Part of a small language model's weights.
Size: 11 layers, 2 heads of 64 (1 for keys and values), MLP 320 SwiGLU, vocabulary 4096, 2.42M parameters.
Architecture: RMSNorm before each block, rotary positions, tied embeddings.
Training: a variant of Adam for these matrices, 191M tokens.
Each number is 128 + 24 x the weight over its row's rms, rounded and kept within 0 to 255. Layers, rows and columns count from 0. Numbers have three digits each. The size before them is the row's rms in percent of the matrix's.

# layer 3 attention output (transposed), 128x128, rms 0.121, rows 21-63,85-127, columns 0-63
093:107162082150120167103168140145142130120140147117109135141146123128176109162118113118127154099148122133143150154140128126096146102116127164157141117122122147138151078120118133102197145109096107
087:121141159131160128136119145130143111120128137079104137166171134137126114117121148091091099114108091095137113126118179085118132156167135139140138136112157127169129152135120115134127173116120148
098:114148163127142152101116112166162115112094091127080124122173142135092139168138112142149151125089124110125153121104168152130119128084098097116116139162113118115157106093156169106210111100152121
086:093184179158113132065116076139143149119123088083120161130144158144087091176171112130129135122122161129139116087121122129110139113117168145155071115126096143125138141113089122086142145104137140
098:136132150143155140159101127108146151136133168129124081141147124104156121149123164120126121100155129149127102126126142090105127147114155141139107142144163195138136130170094070135199133112114128
091:123125107130103118108146166118123117117137115145107146144141138144142163156122141113113151126108171149107117129110092150144134155151145142142117096126131089106131156117124127111000128142139122
105:168135127145100140126127097085105173122176118159127109155105126136136128170131099102131130132150148139160130146148120161118132142093138142157114124085119123107179092112087087121134141123153129
086:099139128145106101140192159136116129091135154059142157151123102166122185096151119105112106137111115130123128129084064107154132080157094113131125094113162116148129106124148122144094113140191148
100:101122072149128100138146154095136123135095134117164138135139115135129134096179147168135134133128055145131120133119108129162130129130124099133140118140143145151088150129120140145089159176120115
096:149143110103113161104138134147068119204131121116096119151086137106136137137146117122149134161110138176077178123139144115122118114119106101095126146138142123114122150082177147133121074128128104
094:110130123168143083160179136140139164135102141101162127095126137150165088123153135150143120125109128156072127107091123095128091084133138129152106134153151173159123153135119142136068121172099161
091:093156108156088115167188162133123150117121137111137171127123153157099116135164118135128131127058113137139146128132112149114124123103169168141119120077140124110083129142120112132197153130123113
098:133128141132141178120113131150113160112149127103112084126099119103167080160097108123129173120155160131128125158130148131107121144151105151102137160129076166125146141146139146117160104125082120
100:129126117091173098148140123147162110116097126135130129079179137105074150094097097164085170109147106101108129122121089082175112124133108135119141115100138098133113123141145107117149144072116134
102:133166109121134112134138159140116104109112131119097168126103108169143172143133129142144093125142146114140126057139117139120124101114121104102107097111159082129098154102145126150173089151175150
114:135149115137109157147109105108129109116150157148107135130080099157128091124152136119166112132165126158203103130161125128103181137100118134126127151114105138114151088133085098131130141140126093
081:123100079155175127154166120116110122177138154144155130108094122104134106127139076171094117129133101171139128153137110156118114081111142145144129117132136131123136110140149135115206105113142095
088:127136110108113136130176158119133093147139130157132156130121143122128097149111104087119164157150151145095129112134086127172128085139123146190100132125125095108142102135126145085175125099116118
077:103177115134104139117098149134127110102132081082115110131158164128096142150113158108184166153113163105109135114130110171099134141134144117098113107148116132117123151107127128156072143134106120
092:099129131160117101097151110170113175105123130119168153123150163157098138132138132142121146133101099102083150140073137137134124102161111113138128144173156179165090153143139125177163118125151151
091:138121147091141135162090149141166154105116136091160103091184175119086120107136154101126138115092135156096113161117122084089129128137123134161126131091123184112121112171116112134075138095105120
073:140159110121122157082095142130122144152105138114084131175108113095142110177109146121177117103132127146103137094147137111113136136145116125133123104139090186128127139082083112114115124143101106
099:110085111144139124145152141133129156158117141114148135128143135108107119124129103138106142145119078139083140119105128066164115090157114126126117103149137141127134125148153153151163146112120135
090:144138115104097117128127143140101127129088148147173115158077112131155147114158174171156117127132118106160131124130131191106127154135163118164130145118116110114159122128131144135071115143145067
085:143171106093102118110099158121090140101136125108109134149118124128110118126163134108152084147155116127118101110119131137124133122138076138121082136131115103145076129076147091139060070148140109
097:132113103084139110141122139134109117140103117126158112100139079121076087084121110108121093149102107116110141157114157120170124147184119102135131123094113091143070103113130130123063095104115107
086:124104152116113097148156105120108162157099127160102135166146080108138165149102103097126137133124103093116137132130205161133113096143126130125155176122116141158145125121111144132174099119145207
111:139145182144130102143131122146179136112110120102116149121122155132099175115100148119128130070099126116110163117120087122137109151068125149125144119124127112109097144114143109167193131120118186
108:113108165148119123152147148138139133130138122067147155123132137124126142119139151140112115099093113107087129118147134171116130132109183148129146109139133103112132166111110125173127159119104151
080:128096128120148167151159102165118075177130110170131135125119156147123101130136086134084127125116135158155130143127110104112126092135134173132120102079147097139178116143159156133239121086126096
099:122168185137118124147105142123137186087139115111134116107154152134087134118113158096132088073119138125120103123118112076129128181114122113152137148108162155141114136137133098161171143125112162
088:111135141085124108103119155148118145144118171082165119126142083111136119114117113126140145120131144127092143103124127121120103112135103141146116163136165106113117160144142145105130100070108183
090:141128160119119154126149092141116179081139131113127123155150120091121110165170117138133138122119144118157099158134169127138130127120139128110139149118136147148141161146115126165099129141120092
091:115160151161099150127093130129151146099129121120131119110131140110157115110104141130121167089165129097106150180114144122146134138144080154151115127118085160094125141138119163150189136116114150
090:112143139196131125136128141098114125106117121180069166086124135147130110150119103094123133144131131119186103127136128130125158143108123143166143145130153131125092151117088101106231156097112115
090:127090095168128110155134157115149071169101154106116110138165144115159133128105146109122103123114112134123124088156111106151179131129175129157122086116166103134100152141131155158085168148139127
097:108164121157145117115119094103162098161106117109131137152120112133185100142145122142138100098151109112141129083124131111101126085119151129136092122141165132115114173148105141131172118125133157
097:108118140125120139155117112131111118109127137151135118122095088105122103118139100116146126116142106128197114162149149139092104115095105128121136168109131143101137104138109127131255107148120146
094:094144103130149101140155125146125118135080150127134133132113166136135084110180119138123123147152106157143102134100108075125107072127122132178077122110152120156130127177147164096139105144155110
110:164138145189116139140144142098102145121132128164143145152105128165114108118104098097129112110135121145169138148115080105158138136147120160189121129129152107109110098133146131090153110133126132
096:135098145122099103152127133126107183152114104117118145132180142105071127129079107091105125165082116114097157153119136091160126129148135109129137126106135146156115091112159157127147127086135128
083:096106115153106102095109129121084136146139095115112130111110137116105126095130100077111126147091134149117155131137147120143141127165108127124107115124082133155079108127128131116041134120121111
089:168095163113110141121182128143099139161143131148141134168173150142131164139112146104123159152140144091163118138121159180130136153165143149133108111137125083098159103147102115139142139142131142
108:123096147174139121184137156138176135117112091140131103112124142118092146087146150068118110141137088139095146140112122136142156139131169100135148186145121141140134132155103145086112101128131097
101:122122114115146160112136138178177173155157103146147122126128129112113093106163100137144133129141181152139170134152113141109108117136175147157146115125131124126100170128173141144092114126132133
115:142095136105123132150155144100123186104136167110152121146127105120153093140144132127092097101149146145185094140156106138136141147158168128122131096119160092115104141133122113127139127168128156
100:149113125112102150158087124146095096117157133098167113095156076165103139109115143135133088135131112162067108122175131154108091158102136108111169124153140133125125171143112138129116116140159127
113:101136118140135103152147115170093111127143115115140148108162126135103110099128072107128117122096090147126143126144119162131137128111105135102131132141104120138136149111137140075084101144162168
104:128104102148123115150118138181116118060109114135152117130104130127128134125146121147137112132162149134092113118139158149078134145114146103128148138157059134116106136086120125095022129128145111
103:104141118138098119145123116164126125145103175124107134159131105138167147110160114155137083144098150161122141154159126156107113049109129152102109150140148102117124172112161137133119133131114156
109:147121166131111159141131120097112112118170120125168129117089131110123076101093144130136137156156107074116141103144197150135145156110161143174142170162138142139122122106080103091150122122104122
105:113126144178139155091129145185135135105134141114115139138060151108126143169124088136125138107105116079138141132139156133120106116089112110141084126130114162099146105118131101120153136107096126
107:120134088113116068150102129084134112066135130120152131151135096136157138157099118122091115111126087092153106123152090112128140149115097105104137108104119121117136089148129113125115132124121159
105:130111130130111142127118132076134149108157157142096087123110139105107120144076106166154157127089166101143145108144098118126136158128133114152161114105142118108171092143154125083147127149107097
106:158128122121133136126103129124151120095180142157175147121147142180111141149142130107132135117125162117111136166143160153149130162097101098093154135132120143132170117173083114146133108112122106
109:122141127103145094174120099126122105155105130160111094113085121157114149081138140170109125124123123157142131123107136109111152098147102093128115126109108071082144137154167158171113151130149102
093:141162147166128144133102141151128131139121106128123137151085150122128154116154149148115117164160091162143118138132134145117124098131127136113147181087098129154127133112121123158225145151127102
104:163130134094097113106108138074109134193147106148124117109152132137132096146103138129141128125156175133117089140159133148132148150115100153150162152146120150130128105113133108124159143134119074
109:142128149104153131089107140136118166110129129122128135147134151067088077125123097160094134116109156129091140132147129130127076144143121125109168147135116135117113140102189157130088079132103132
097:103141139152171157146154135137083139114132141160127108145122110102187147165142110152124096098150107129162142129138129151131108067169159148093111114099124174130122102129127124159227135113112105
106:166137089119132137175106145086135128107110128109154124143102153140142103092123109129137112129151122171127121107144124152105161132125137135133121141134102095149117078101111132135232128142131132
114:115165147116157147105102115139135127134110139126102112140109146073153153151124130190119121130114130098075124097126106128119109110140157121133090084145124127105107176079119113145091148126111150
112:106088145126113153123103128118132090133145154136127103141121087146130101170109126126157122133126121116136119104139117124160107164081173163156175152103132111126155135132131122107173129161161134
102:090107117113139143131113107145128101103132148147126127158112080134090143147131134134129145125105180115181097113134143139106135129120103096122128120126080117083178108115143141129046115138131167
099:184128101139126067156132142131139138125143103120128131089161131141102090100152088065121083114147120117102123140102106112145135180140097112109132150131113145131126141133094101094039123115155135
101:140129122128111143151136146090118152121135190122134116140120130119183100136130125143149101123194129169163101148156094119138125123125122152123125106121122116154141088127098109186222131154140138
116:110131092129121126103126110098140100166152127164142173119160127178120176196141118127151157096120173131171151116088119126155136117146096153148156128107125114125148134122102134103110148089170073
100:153150109092155151097102149076109133128176112128114143087126114122095108134115097127141100133125161098129146102160149096125125178148116163153135149133140143145109128115128124123108136107105129
103:107112147146145127115100095106146112130132105087136132146130114158077143157146137118164125155172137087150120137094125107136129123132067117126102141091099112138133139121145099131130141084132117
106:082109113110138104171164107145094149146120123116110110117112130147168111096116102127163136126114152148118139141114084138150109135118126139134139094091144103116106171161125131116120099161154170
101:147169159124088124165155126148133152087104123094168150140142117127129142136140196125132088086099080116149108128115123118128127133104147142126136118117149168145095096155128065144176178160135154
107:099196138131158168108135108135148114089128106098139158159092131180146180162140152172126131106099124103146131071135112118084098117134133139133126097117155127141140117141118128173170129132132096
105:139117139134133138168114112118156095132148136119141112142137096171142152148134147165127127127164110155158115131134149097103126110122121094106090133110154152118138134150125161174254149103120125
095:121142152111122127133141144160167113123133138081090144147119168121107169160118148136137131143110139137143119112154129135108147134136117122111075122147122095095158120144180132154081156109109132
114:161110118132125116147113140117120144141156113147105160161138127142122132109131130092178110103144095165151116140118127116148140103114140135139168159107098143185158105100094106145110166134168109
095:105128113104123148095090080099131072142142134147068139099135108166098130109147104155112168130081110104128110116112118127173114165151131155137171167118179132135134145138143148169070113127134114
112:119118140097139121180123122154119123113098149108148089156141098137117123142153138135126077124164165158160130134124098122083108122143136146111143138126097084092109107138141098157155152133159146
101:143110143084138137114095140161112141168157136156107118149163144110126094152135116121095116146128168192098142141150128147108105134124173147109166134110147120112168120143151141135144070133150128
098:157153147108082156094113151139119147138072116169136102135148148122180122095164146134157153125128129131130140103117117156109130125128145142133154163173143148146133093107134116142097124114160084
098:128091148154143136145142117138117132180147130140145106131137119111128085095097126170138112129088141154077136143154134121100113128102132119161128115152156130125108204083124109167128146115099124
099:105112157094100102128128116128159156135104132148125133146124131095097102110135157128103152160150114129133128152125116134159112086094096123109129134105099164121125116157163143125191095125101155
111:131114134122075130159087115101134107156176169144130103127140097097126098147122109132129125131159130122171134166179107161132140135097108154145145154108129126089140104150131111082159143103136123
107:136119174113180143120113070170165119122142116134147119149132135102092126153092133129133103153120108152088123112101174156080100075117158166091098150144103100141178125108155117169084102118145133
098:087124135123132086129137091115131116127185155140114132144146119157126156170140110116133120114108139099175113159108123117162131152141072122119125160104132140113147151131102098153080145123134173
118:136143114087168155153124124140102126111124118120153115129162127129129142115137153135145122129163108094081106098110137123117105156116143158138124094179100145115096136113104066138114127137141155
110:119164129112122139096087098103175121102118112148134136094142079169127155131134079139154108139108118164158120105106129150151116087110117153121114132121106108144108155107184140147144129114170129
# layer 3 attention value, 64x128, rms 0.12, rows 22-63, columns 0-63
096:130081111178128133127149082159142147156166092124155132168088122113137155122137096091147149117114130130134153134118104115070109131148146170126100153158110130129092164138163129153133068121126115
109:128158111128116115104143164134123133148162151140130137174161182128138126132148110137096135115090111122146101177122141147107172140158153137148170137122107118062085148137136093138139122148109120
097:117136106128121125130115179083151111122179108116090117111150111159115120127116126148126153173109129148125090118170091141133130151127137129103096121161174134132157194120143111130138117079139094
107:124086111201167124130129120150104109136153084100119097156158112146113130126178121117118129101132132159128157109093133121123089122089164100087123154096141093126115149136101116146131143086152120
099:147134125172141146127118116084116128122133144102146125113146110141113133155129104183132142138138159102106122105122108066124127121114151087119096141145118166092094136161062131123135132115168146
102:128173130144106126152123153144120094115122094114111126162096157109132083123133123162115107120136148084132146146073138107115119115126129151118106113134185129126140162124111133142131155124111146
104:156048138127100103136145058104136142179146125111121135112163118146134085098113164146129159114147144122129136106131179100135127117104110128133142113155117094104100146184102132112140108130102133
096:138136140125161175140116104161151118135092135131155153126088131095108111149095108118125132153138126132098153135102154094135126107105145156121132087132059141140139107145112127148104120112094120
104:128138156138147098121129149096140131110109130134134125129161109156095093142122094137081140135140108095142108136142136155101133134171098126118174157140135149085163124127071121137140171175099117
096:152137169119114123113090139142118136103103143131123126185102094117096152129154102135147142139130113160146152099125104156110125148137091090121174134164101073174139107134072144109130106114116148
096:143104120071147092159083132063117111170161117134130142112116112127118191145106153123120132123136144093132115123138145143145176155128145156064135129136106159120123189100129107123140142124098101
106:114135101117120119156120118129129135095097105123122093095081120164142149106154137146141133147132107136145143115139111134131181125109127100154115149135181111128138089115161134151122150182154138
101:127145126167114174154136164139185161122082143155137124109103158113131107103155151096132113112144140127129082129123122111129104168118140100129126153106114141125114119078136125124128076133098147
103:120136161154137108126118133093129122167174158134116135107149107121126082159133121148092102054119161122112095132159082176127149160127122145155178126160132130129120118144133131123133090110107099
110:127111147133144162111112127150107131150127101104115076152154171087164129142117071146079129124126149135132104169122102086102101130157137165133094129136154110126122162134143146120138115131132100
099:127162133138156150116130176157126119126109098096137121134114134125129125128134142099132106162154113050158110151139150126135144120162136091142125123134087138106157078135113119159148159123123111
096:155157122110156140140109149086122124142106102096148101095128134136119124091134158149127110090105144099131088141130102145101145136084162095141118153142119108137111110098088149119134138174121167
102:102151124160116194116122156119171142163112134117083141118100123115135176181114106147113131158093111134116119119183103139091101122192138139113115123148151106115133123107119113119115175141101151
102:120117149158093112115111109118147113176116157135146150154140121161127138137100089117153150107126148144141177160120116121128110149114105126101142130159149108127104190124095121147146107180138153
098:122120132161152123116126098171089137079105138172151133166096115130177155147113130143115128107146107134107137065118121106139143147107099116076116152134107122134108124143088124131115146143133146
087:127110110109155106150129134088122112122153117114128121117169114121135102096148102118131100129132137124115168122143118144142147114132184129122121103082132116095147136120160136139122157091137131
103:138137135097129106137138140157100123094112137134140110143118102109123121073151096094146086130161125154153109148146144131093146150119075115133164142114080133124096122107112145151123092183123142
103:130142146143134091134087070103109125114142129186152161098105164144138173130119145116120117085144143138110166131102104172152120110158124126081139110102124126136140155131160100120130171118169100
092:140110118097131162121111101128114122126153134133126139101174148135113113178109145110100110088150131105131137150156132105122166128162110160157105121151110120136140134156100168130120129121091125
100:125092137156182119141133067090175180122131137127131161141114132139139144076151129078153133099169140135104137136116137103152096147138150147142116142143132114145150147115101121128116108129139119
099:122155141164144115141148150119151119163149136112100129113094116175119143155172108126169154140117134115141141153105139117147136127136130126157130145134156119084086165131114167143128135136153144
104:128128121137100082125161130158147121153139134142152125135159157111146121149152128125132140135069144114145098139120158195133116124182135126128172112126129153128135108149117074128122164112118135
105:125138113135146100113156155132174130101124091125138170109088147163090160160112117137120159146095126096134104128114166130092089130157131116123173140143169142149094137094148096117114162153119118
098:132128122128136123142140148150148137102128097149116146146115120113079120116093100124146129163143107117133125133155141127111116172131128099131098120153167177125195125122155139146145135128105079
092:115098118179147116136141130148096126115135153139143158167110128099106137144154118134114137106113114176132107125142135113103134140112156143126107120154141123154105123128136134114076135114075114
102:135111158170128090099115095123157139131131114132135086117118157165076182104143144112127112105148145128148111117101128167120136130095123112163162121114090116115155101131128114127126149134121109
092:125130106154092148111132112117134108098147112136107149084113157178171135106069127156101159133138135117114173117133065123128136133143137138109116183118196113151142134103142149136146121146094148
105:108148111140145115139145115131109139143105072163153120149106105102139133109147112119162141133121147130148125178094091129108183151118115154153118138125122122128106167152143091145127173184148143
092:090152099121158129107101129164140156171172132119143099168149155150108140174107118161117105076098160119121095166138075134084171155101117160135081143123115131116136156107141118124154107140144074
092:149164129114128143111131100113116103131115101103135095089091104106139121076132109137185159114106132119106118128139115189113106105152109119127156150112108126141124130140134091128126095149159143
098:132144157119087148130130098107126133125160087107062132159118114118079115122134117120129131151087136165121186136138140119117115155133094156135134085116161136138160096142154092124149116130093088
097:100097164112124090133141117100149148134141146095115084139109143101177118125126099107089151166141129125145092149113116140144130148115104158125132080155157129141118114112089149138123174112123125
106:137135147139143101137111114137117139137154151131146117152123090099111081100098095128136115129162128132109131149153054178125150125113103102068133122165101100156162140142133141138142141076113143
106:113123126158161113130107102162152135174131087111156072138172126125111107110119151127128117144119111115152102132153153088116079122110110130155082140151125139099179151120135115125115126185131094
095:125118131143166120140158110089111099142134167175097165098113139110123141156128110124151116092155123095134142129147168117179143151149106102122148161149131114097157144137113150135129118117121118
109:108099098112128122131164136157167136189140141077143115111146085157130171112119134111172128147119134105112109168166163117118119105153098136129094130149140123119122126139129130154151130084167117
103:138159137175113142130084147121161120106147071139152136106094136100142131158110136128083115131139103157137155169091133092129103128112134130138132158157147129155136158119131115160107168204176097
# layer 3 MLP gate, 320x128, rms 0.144, rows 0-28, columns 0-63
105:122106116129094124148109115135098136123135142119106118153104148119119116135135119137119145095121051101113108168143184139147122117142186149130136104106124130106124157137148140141163096145164136
094:098113134161109123181150126138152174120134121147178127109111124130115145110158081136112138119096101151113122109114135138121133087135103143109129140107061129103143139101134143125164076116102135
089:131113120174138115155164086138143133103144151156117163152097135105119147146071161124130100128131132125126132078155095091119098045129125112120127117135172161103131143112103135146161122109120129
104:125111081172118125150122159145126119108098109133116152150107133138076122148146085138150110096127140134112182084110129110126147119164193148120133157103104166098118159124134119147139144098064126
102:121150096117100173096110129135101118113181161113117120109135109178128108109154099100133115157088117123126107120150134085150134145140123104119127119150101155161178100107161158175131110120083116
108:142083127137110127119181089161134149137128134086126139135115109114141138120112114119125115150154137122141122148098120149110159106127072136153138092115080125114114076156127125100155160115137139
097:112088134161120116110179160178180070106128117199100090159156169128113134123095144166132110105111103156115132126122154134132091115140116131111158122099094131201138108136150146170133128157147148
098:118112125169148154164126108120128129133161137158142128068139102129121096095165079122129167153116097114133153122126130119142153107133088132142159169151138155118089118107092132146146150096114151
109:131091155146122163115125147113138073099133123134156142136114119158124144132139164143139102082168100163201147132132154145159100105139154106139114101108087154168145149117143130112164113160136110
105:158131077132143119179125172106152123097115144136157115108099111080158133091177134154135137125156123099145111084108113112127098112145108149135121123103121130182112134154160148134135138138079074
098:167153117151115118145113138093159123197140129128096153121115111140135104127109125104126154098129108127141131214175131127167105138076114107102133127124098169083155128133147119161129110127137148
099:150137144103154124171130141122132102109090114133158130102123134175118087076119112132153162104122108135110161153115100088138143124134139093153151112110150141131140175114112107151136113103157087
102:127142106116114073131159187156118140136144159145151100145069142151098139110127142139157110134125136159129187078132130095100149106135156096122119124136135137114128157134077144145170085130142100
092:120135115159157128134118119152171111103086119158111114117133097145125129081114126144160151136151112084090126121125155107083082150155082069125140182145185134121099147114094133127120160123146132
099:164127111101163146148148100091153105106156137117138099138113133152119155133111133140112140141107169126132100142128171100147158110139114068107139112130092151131072150166103144154140115113146126
108:139116154121123163140171141132142086141101146124153186142109144103155133116136133131137123149125097123148103138151121133151118095088127139114136125130133118156184075147127118191136113146079116
101:114110113149109162125122113150155153129100144113186085126127147122146121146184115152126123115154082157149132126136166092185100131080154119126150145158111163185148129171117144162120108085153108
097:124145116110115127138137141126099139141146120166142178114127119141151143072121125138119133139095071145140143169128140157135090101137104141090149130124111112148167079183143172141132145106156133
091:112117105131134112112147094154105103144140100127093152118107113138130157123108147087145116133138118124129118153166108170165111085109126164084132108125134096105135136139132152142140138132117149
097:112127133144130132124116131145105101089096129128123157152143124121143165139150101150142111121140130149137148145151138138132088121148150127125166116088129160181099124153119128144135115140113090
088:101131153094175126112148164108101115090133129106120170158133104121106114155142140133118119202114152123129126153147175115130135139178095097159133123168162093126136171144115109149102117112159147
111:108123088198105123159164110096135099131096139118099085085102154157128145107155135126128147097152099130162123125182099125113156130129126143136080125118107160123114166136137116157125134107136110
101:108135117144101136156119122155124105131119125151157130125107141140162164149169129143114154113125090122169138131155123120168159121169146129137170146110107178163108099155089110129147134157121098
101:126131090122119135172112102109135088089137113162121110141154078162132139138127126154129124137142123151125088158165179107173145123149099141126091121144100088141109141110150146103162111116154168
092:140130103111145116148098122147133127144161160174123168134158108149147159092136124115128126076102139104166101134136151111138114119127149130114128098117175154113179152142118129139147086114104173
105:079079134096146140117147102116097145122132168141126097147138116132121108116139115116135138115110135146115087126156130114152111145154144065135120151117113171079135080109158144189135089102152138
109:145076137110118151111120114150111086160144159113112145087116151132179128154101089143131136159167120084122123159128120149144115110124162146111128124080143149086156125138136142127140188130104162
102:097119103136126172141111132111162118115132111099119108096108105137125124148175128149131168130113081122156138120155132117118125132116113155191146177149125160126149133126074131113157131112132146
091:135109167141131176118097135177130178139151129128134094131165144107154148079143136152109144133144098092112167158114132065127121112120130119133142169131158152113161150132132148145128173103140126
# layer 3 MLP up, 320x128, rms 0.139, rows 0-28, columns 0-63
095:139108141115116144134093106132126130109107129097106152102118142154120111174103145118142167115114144155127151127130138152148122166145126139102084076123102105108103108135149114112131093194129110
113:135092102136123133144145125129165130130095125132122134147114142142177128166165162138169129111168130148141084134108107136132131138153144157155141110134103125138118084155074110111132134084095097
090:106099147112123157122117107096115113125146124133133116117108128122144114107189138123117152144086116119131112156102141125102119156145156147129168174107114114129154125138156143131143152127079163
102:135122167094099087139110171096131125104141156187127121153145121130111151101157153142140138118127109153110177156141088119152149141131098128140094178115137201126177152150142125118110136116155145
102:166127117131129086143160130146127125090131139160105163140116146123121154115091090130135141171167134108113125139122168150108125132111118139120125125165153155139140146170117131076137137156139098
099:111122115122109140125090112094133101162102121134134108089109102108159161103138132158119121068110175170149114100152169123131104095079155154162118146128118089131152158165146155141127109137152134
104:120137131147097113085154141163136101130151118180108136139176132126101122162102111134155125111137136148153129129142111143120093136145128144123127134136114118144117133101130115117097064163172136
106:117108132115134104124125106159121156164139129143121129136169105103085147094094133158135080083142116158150140116141132130120097127145157149123111076117065113142157082146123145094149077109102093
108:140079130129115137163101140152114143135154099150140132140123138137115154111136141107152115108171107135132076155148135073145149135114125099158092075128141122123105117090098154108147127155097154
114:125120096142124142137112105115115178129081124131094162113123131096098143156159143109102101120162112092124109169128150133163159131097150108131099128104135120099082108098124138132118152054146157
095:116140150103155144134165153085154127086158185108125125154148078140158127158150155134105120137121133152108087210137136129178127138103127121097138180089157092107149129123148130146107117112143083
104:130128161107118141120159110132157121112119139091093184094136134117146156123121073159110172158147119159132114120110125159157160141103075162132116142156158118116116112138146131117138126164132138
091:130111113130100134134096081141128150104103101120173154139136099113153097085103156104112091135159111102082135101140131114134105120087150112092117118160119111122064104120126145119134165110093148
095:109138184103115135127130116157133150118111121139125108124122161150169148180131116143093124099125125133124133128119117121120133145184151133116133110095128118157163148109153109159138126088092137
102:144145157089137130128127138076145151147155150109114140132090099161111115120118146129110139111111132111105128105072147082120181116139104096131132148152121137173141139112101093099123126149099144
102:148126151094132181117197099105145107169133138150115193159146131125111140116130123104146126148150142142145119131152111128135109112116091145118099093124150092151163074142140132126103105139136117
106:145079095139102170135116125181125175172102127088130093125160146116153140134101138163133139108172122159116140118127167138166090149067125102157108144192095142128122117173128142127105119128142139
101:146094156160119164096092127158141109138089115152121132107157085114128137138167151108146110112132132127123128117097122191128089081140144142128157149086117114107102119118141119187107123102135113
099:140123166111131120085124100102133150126128129123109125163143073105085119129115146104141127069127137074087125131117137150109138141131124141103114103129095129099078136081124123078084138137090113
101:136126128122123143145104132101141136175154152162066125093057167088137081129122104138131108105099123134123126096107126118105144098105135143142104130129095105144114164094086123121138131113058172
094:090137117165134142138217164173164131093123180177117114151129148188112168144102141141142138134129117136109162132103127152125099105131126130142135150113085120120142131127131168130141121096122100
102:161139107096129120118115163087130147138155116157172108121123121105118120096152101122128151128092133086116121144130122119122166128133150109147113105096145100120147092140131136135132114093132104
099:147161176092111142112116101161123131133136118131174134145110090122157159105138097114133164134141131127155130107162131107144134151134116113097124175108102147117172107112164104121111129162158110
100:090154145175138084125129155114094156138141135117161127139136087113194159126102136123140130129128124140123114117119123106125137116116181093135123104116158154170099128141162092115144092119087145
095:093141163149186137141110101166124127172137134121079095092143086121140135127108151116114112145178136130132120159142118118115103106130139162138182131132161142167111107135133130135147139090092172
096:115177150106140158139127148097145090116129143130071136160157130138109131162181127150103106127081116115104123118150109129135136090128108091123149137149142113016084141110159137115167133097147127
100:136152143153129099123155128130138118124119100125118107121119108111132180137117151119111098112095171119169088168125123092172131130119134166134150121111098145156142139126145121138120154149079188
093:116125135115137153104092095076115135128113138105105117099165111121093132176165123174123107136136154122120191092154101121144157130130127134170130154134101139112161126111074156102135152143145134
097:107128141107116132107122147127134129112120120091130098121160179113113127086100178113087131121133128091092125094100138086190109155169138097138116140115104165120167116125106140115142135131142137
# layer 3 MLP down (transposed), 320x128, rms 0.134, rows 0-27, columns 0-63
099:177143137168116122094131165123128110141161117085169124102139092106126121128163140159121150171140164141136101124149121155082174168110127136161125130140120129135140087115109116127101148150099114
111:110142112140119127177149125149140153114128099150154149107095130126098122118144098150103146104165087193142144151118135117130133089136116098172149135144067148121150122144123149115146099109107137
095:148133117117153134129123133134090116122132115123148122108104140127103151136133115138138185112105159126154099126131148144131143094141176116121102174140125083130158126118135127123164146075091152
102:144153121157144145111100146096104118154069143148108126106135084154123142159122126102122123099138133116152134128096160157118090111099145143131117082138166100106138154160125142146145093144137129
106:126154114115152148142083164128120104106119109124172071109111130145158129064138125103154113149121092147092108133127144126075141135149093107099094126165119120130155142132129124115071105122109107
105:131115134122141108133155109140075154149151150105121157147096116114100129120073094136099127097146107144176131136114070127088127111135126154184162091120085131121104116147090079119103129123148167
104:142151153110102081103132128116108147110129130128117131137120099120052110137116119059157104136121152146161118084117126120112108134117121146149112138075095108106105164125125092079118076132172117
108:124122129154143134134103129091134106163117161177121104087135099138125080142154124140122139164128109098133155124135153083154119122096081131141162131171130165112112137121151114149125117122127162
106:171146162127121086183116126144136124142132130157131142147123141126131150111107137110116106122104101109131122122127145132069098092150106149152148099111160104114110112078120112129092131131162136
114:148149119149153115128152099171098145129090127112144176161142133097127140149109141122070126118088097132143148141174172137154147154119114109117140153094118143066184100108112144101144119124201159
097:099124126139092119122141086145151186180108113125132111121123160107150119120089114114123152120121153153059126128140115140158146167159103092122161101129117183140111098132165122099148132132109199
101:130123107110130125146153147146101139142136136119154140133119132149096117094127128108105141113137130117140105147128130111092085092116126060100133113090104105127120127171123128107166151069130122
096:131153130178153176114120120136106110108118115113151145103149146091146105090158156157127133156132124099095104139103084126147105108090116100139141159119102150147113115091147129164168148111175116
095:130134076165112117148118142101122121132124131112117121097132110122141101094095148104180120171160117163115109157135125151144105122105063079100119158148128126118112090162091151116119154144158121
100:103107147148119098127119123109140113096126116125099161118083085113118135123124094157141121124107124109148123151120112169126076165158148186102159159183108101119149111133138123094101109175134126
101:197124106097165141132149135151106109191123128112126134163140117140119127136139139094110123119156130143058129129140119138092108113135096167140131115160159090124146150100100119135037127131135127
099:183129151123135138120103129132143117124116101173079139132135141108135108103121157102134108117117194120119091132140102135116108060153093126095096086136166092125134120123113114116026155151140124
101:179104132125110090136110152127147124148117130124114102090153155135117106174107117135125124080154165139088105133115149124135137137131142164116122146104094077107084168130122139157029121139139124
099:141090156144078096109085131144143123109120139120154147108148113116097099158108126144104110102152158093154144122161128126090162156092128101150111142124107151149129121125091113092091161129102105
100:062117088119133148130089131102155111105146154148154116106112142107125128121137065175085117104130139108177100116139096138114121122149126185116158097121148113178144147137135151159139129088097122
094:149127169102141160149080106107084111144137117069131161135107093146124104123138117103131110149157105118083108096143133092137137128131111136110130127162174103124098159113108110173150162096140142
102:114133090146111154151145150126135122162103137103113128135096161125123118158082122101131113139112146142172139137141089129111114105160116174076133088126179135148148115143104080125176114123143110
104:138149140135165136136110154155127125132101117114096137112094097130118100119141151120155147161175128103105109103068140114131144092105127120150108168175167140123173114117122116097084143170123129
100:127146123091126113174140106121105130142126098130113083138151113114100126098118123136130108119145135125149121126117177113104121124103105139116114081136111128116142186124152156087116110156121108
097:116171113116155155113111107146153144102168103158107133105163104152137156146126132089115136185157105160140132132099133115138109139092126078105156121113135106128169087139169133125161121131091101
101:106103135117144122116094132169140119178111130126133109102114087097127101070102127130120142096143143161138136123185154136095094131110160157125119124154111095171198105145110139122087096129127140
098:141135153121116179114109125154139146108158128137146131125137155163128120143093097130132135167101105118171131118099114166149137127170143165116153131082115119088128153118144133119204152135108115
097:126158163119135124112123125137110145139087130119117125133167117124115108170136140142177101122124139104118141139100082104123154146151152109095097091150146046113154102166133144152072130137144122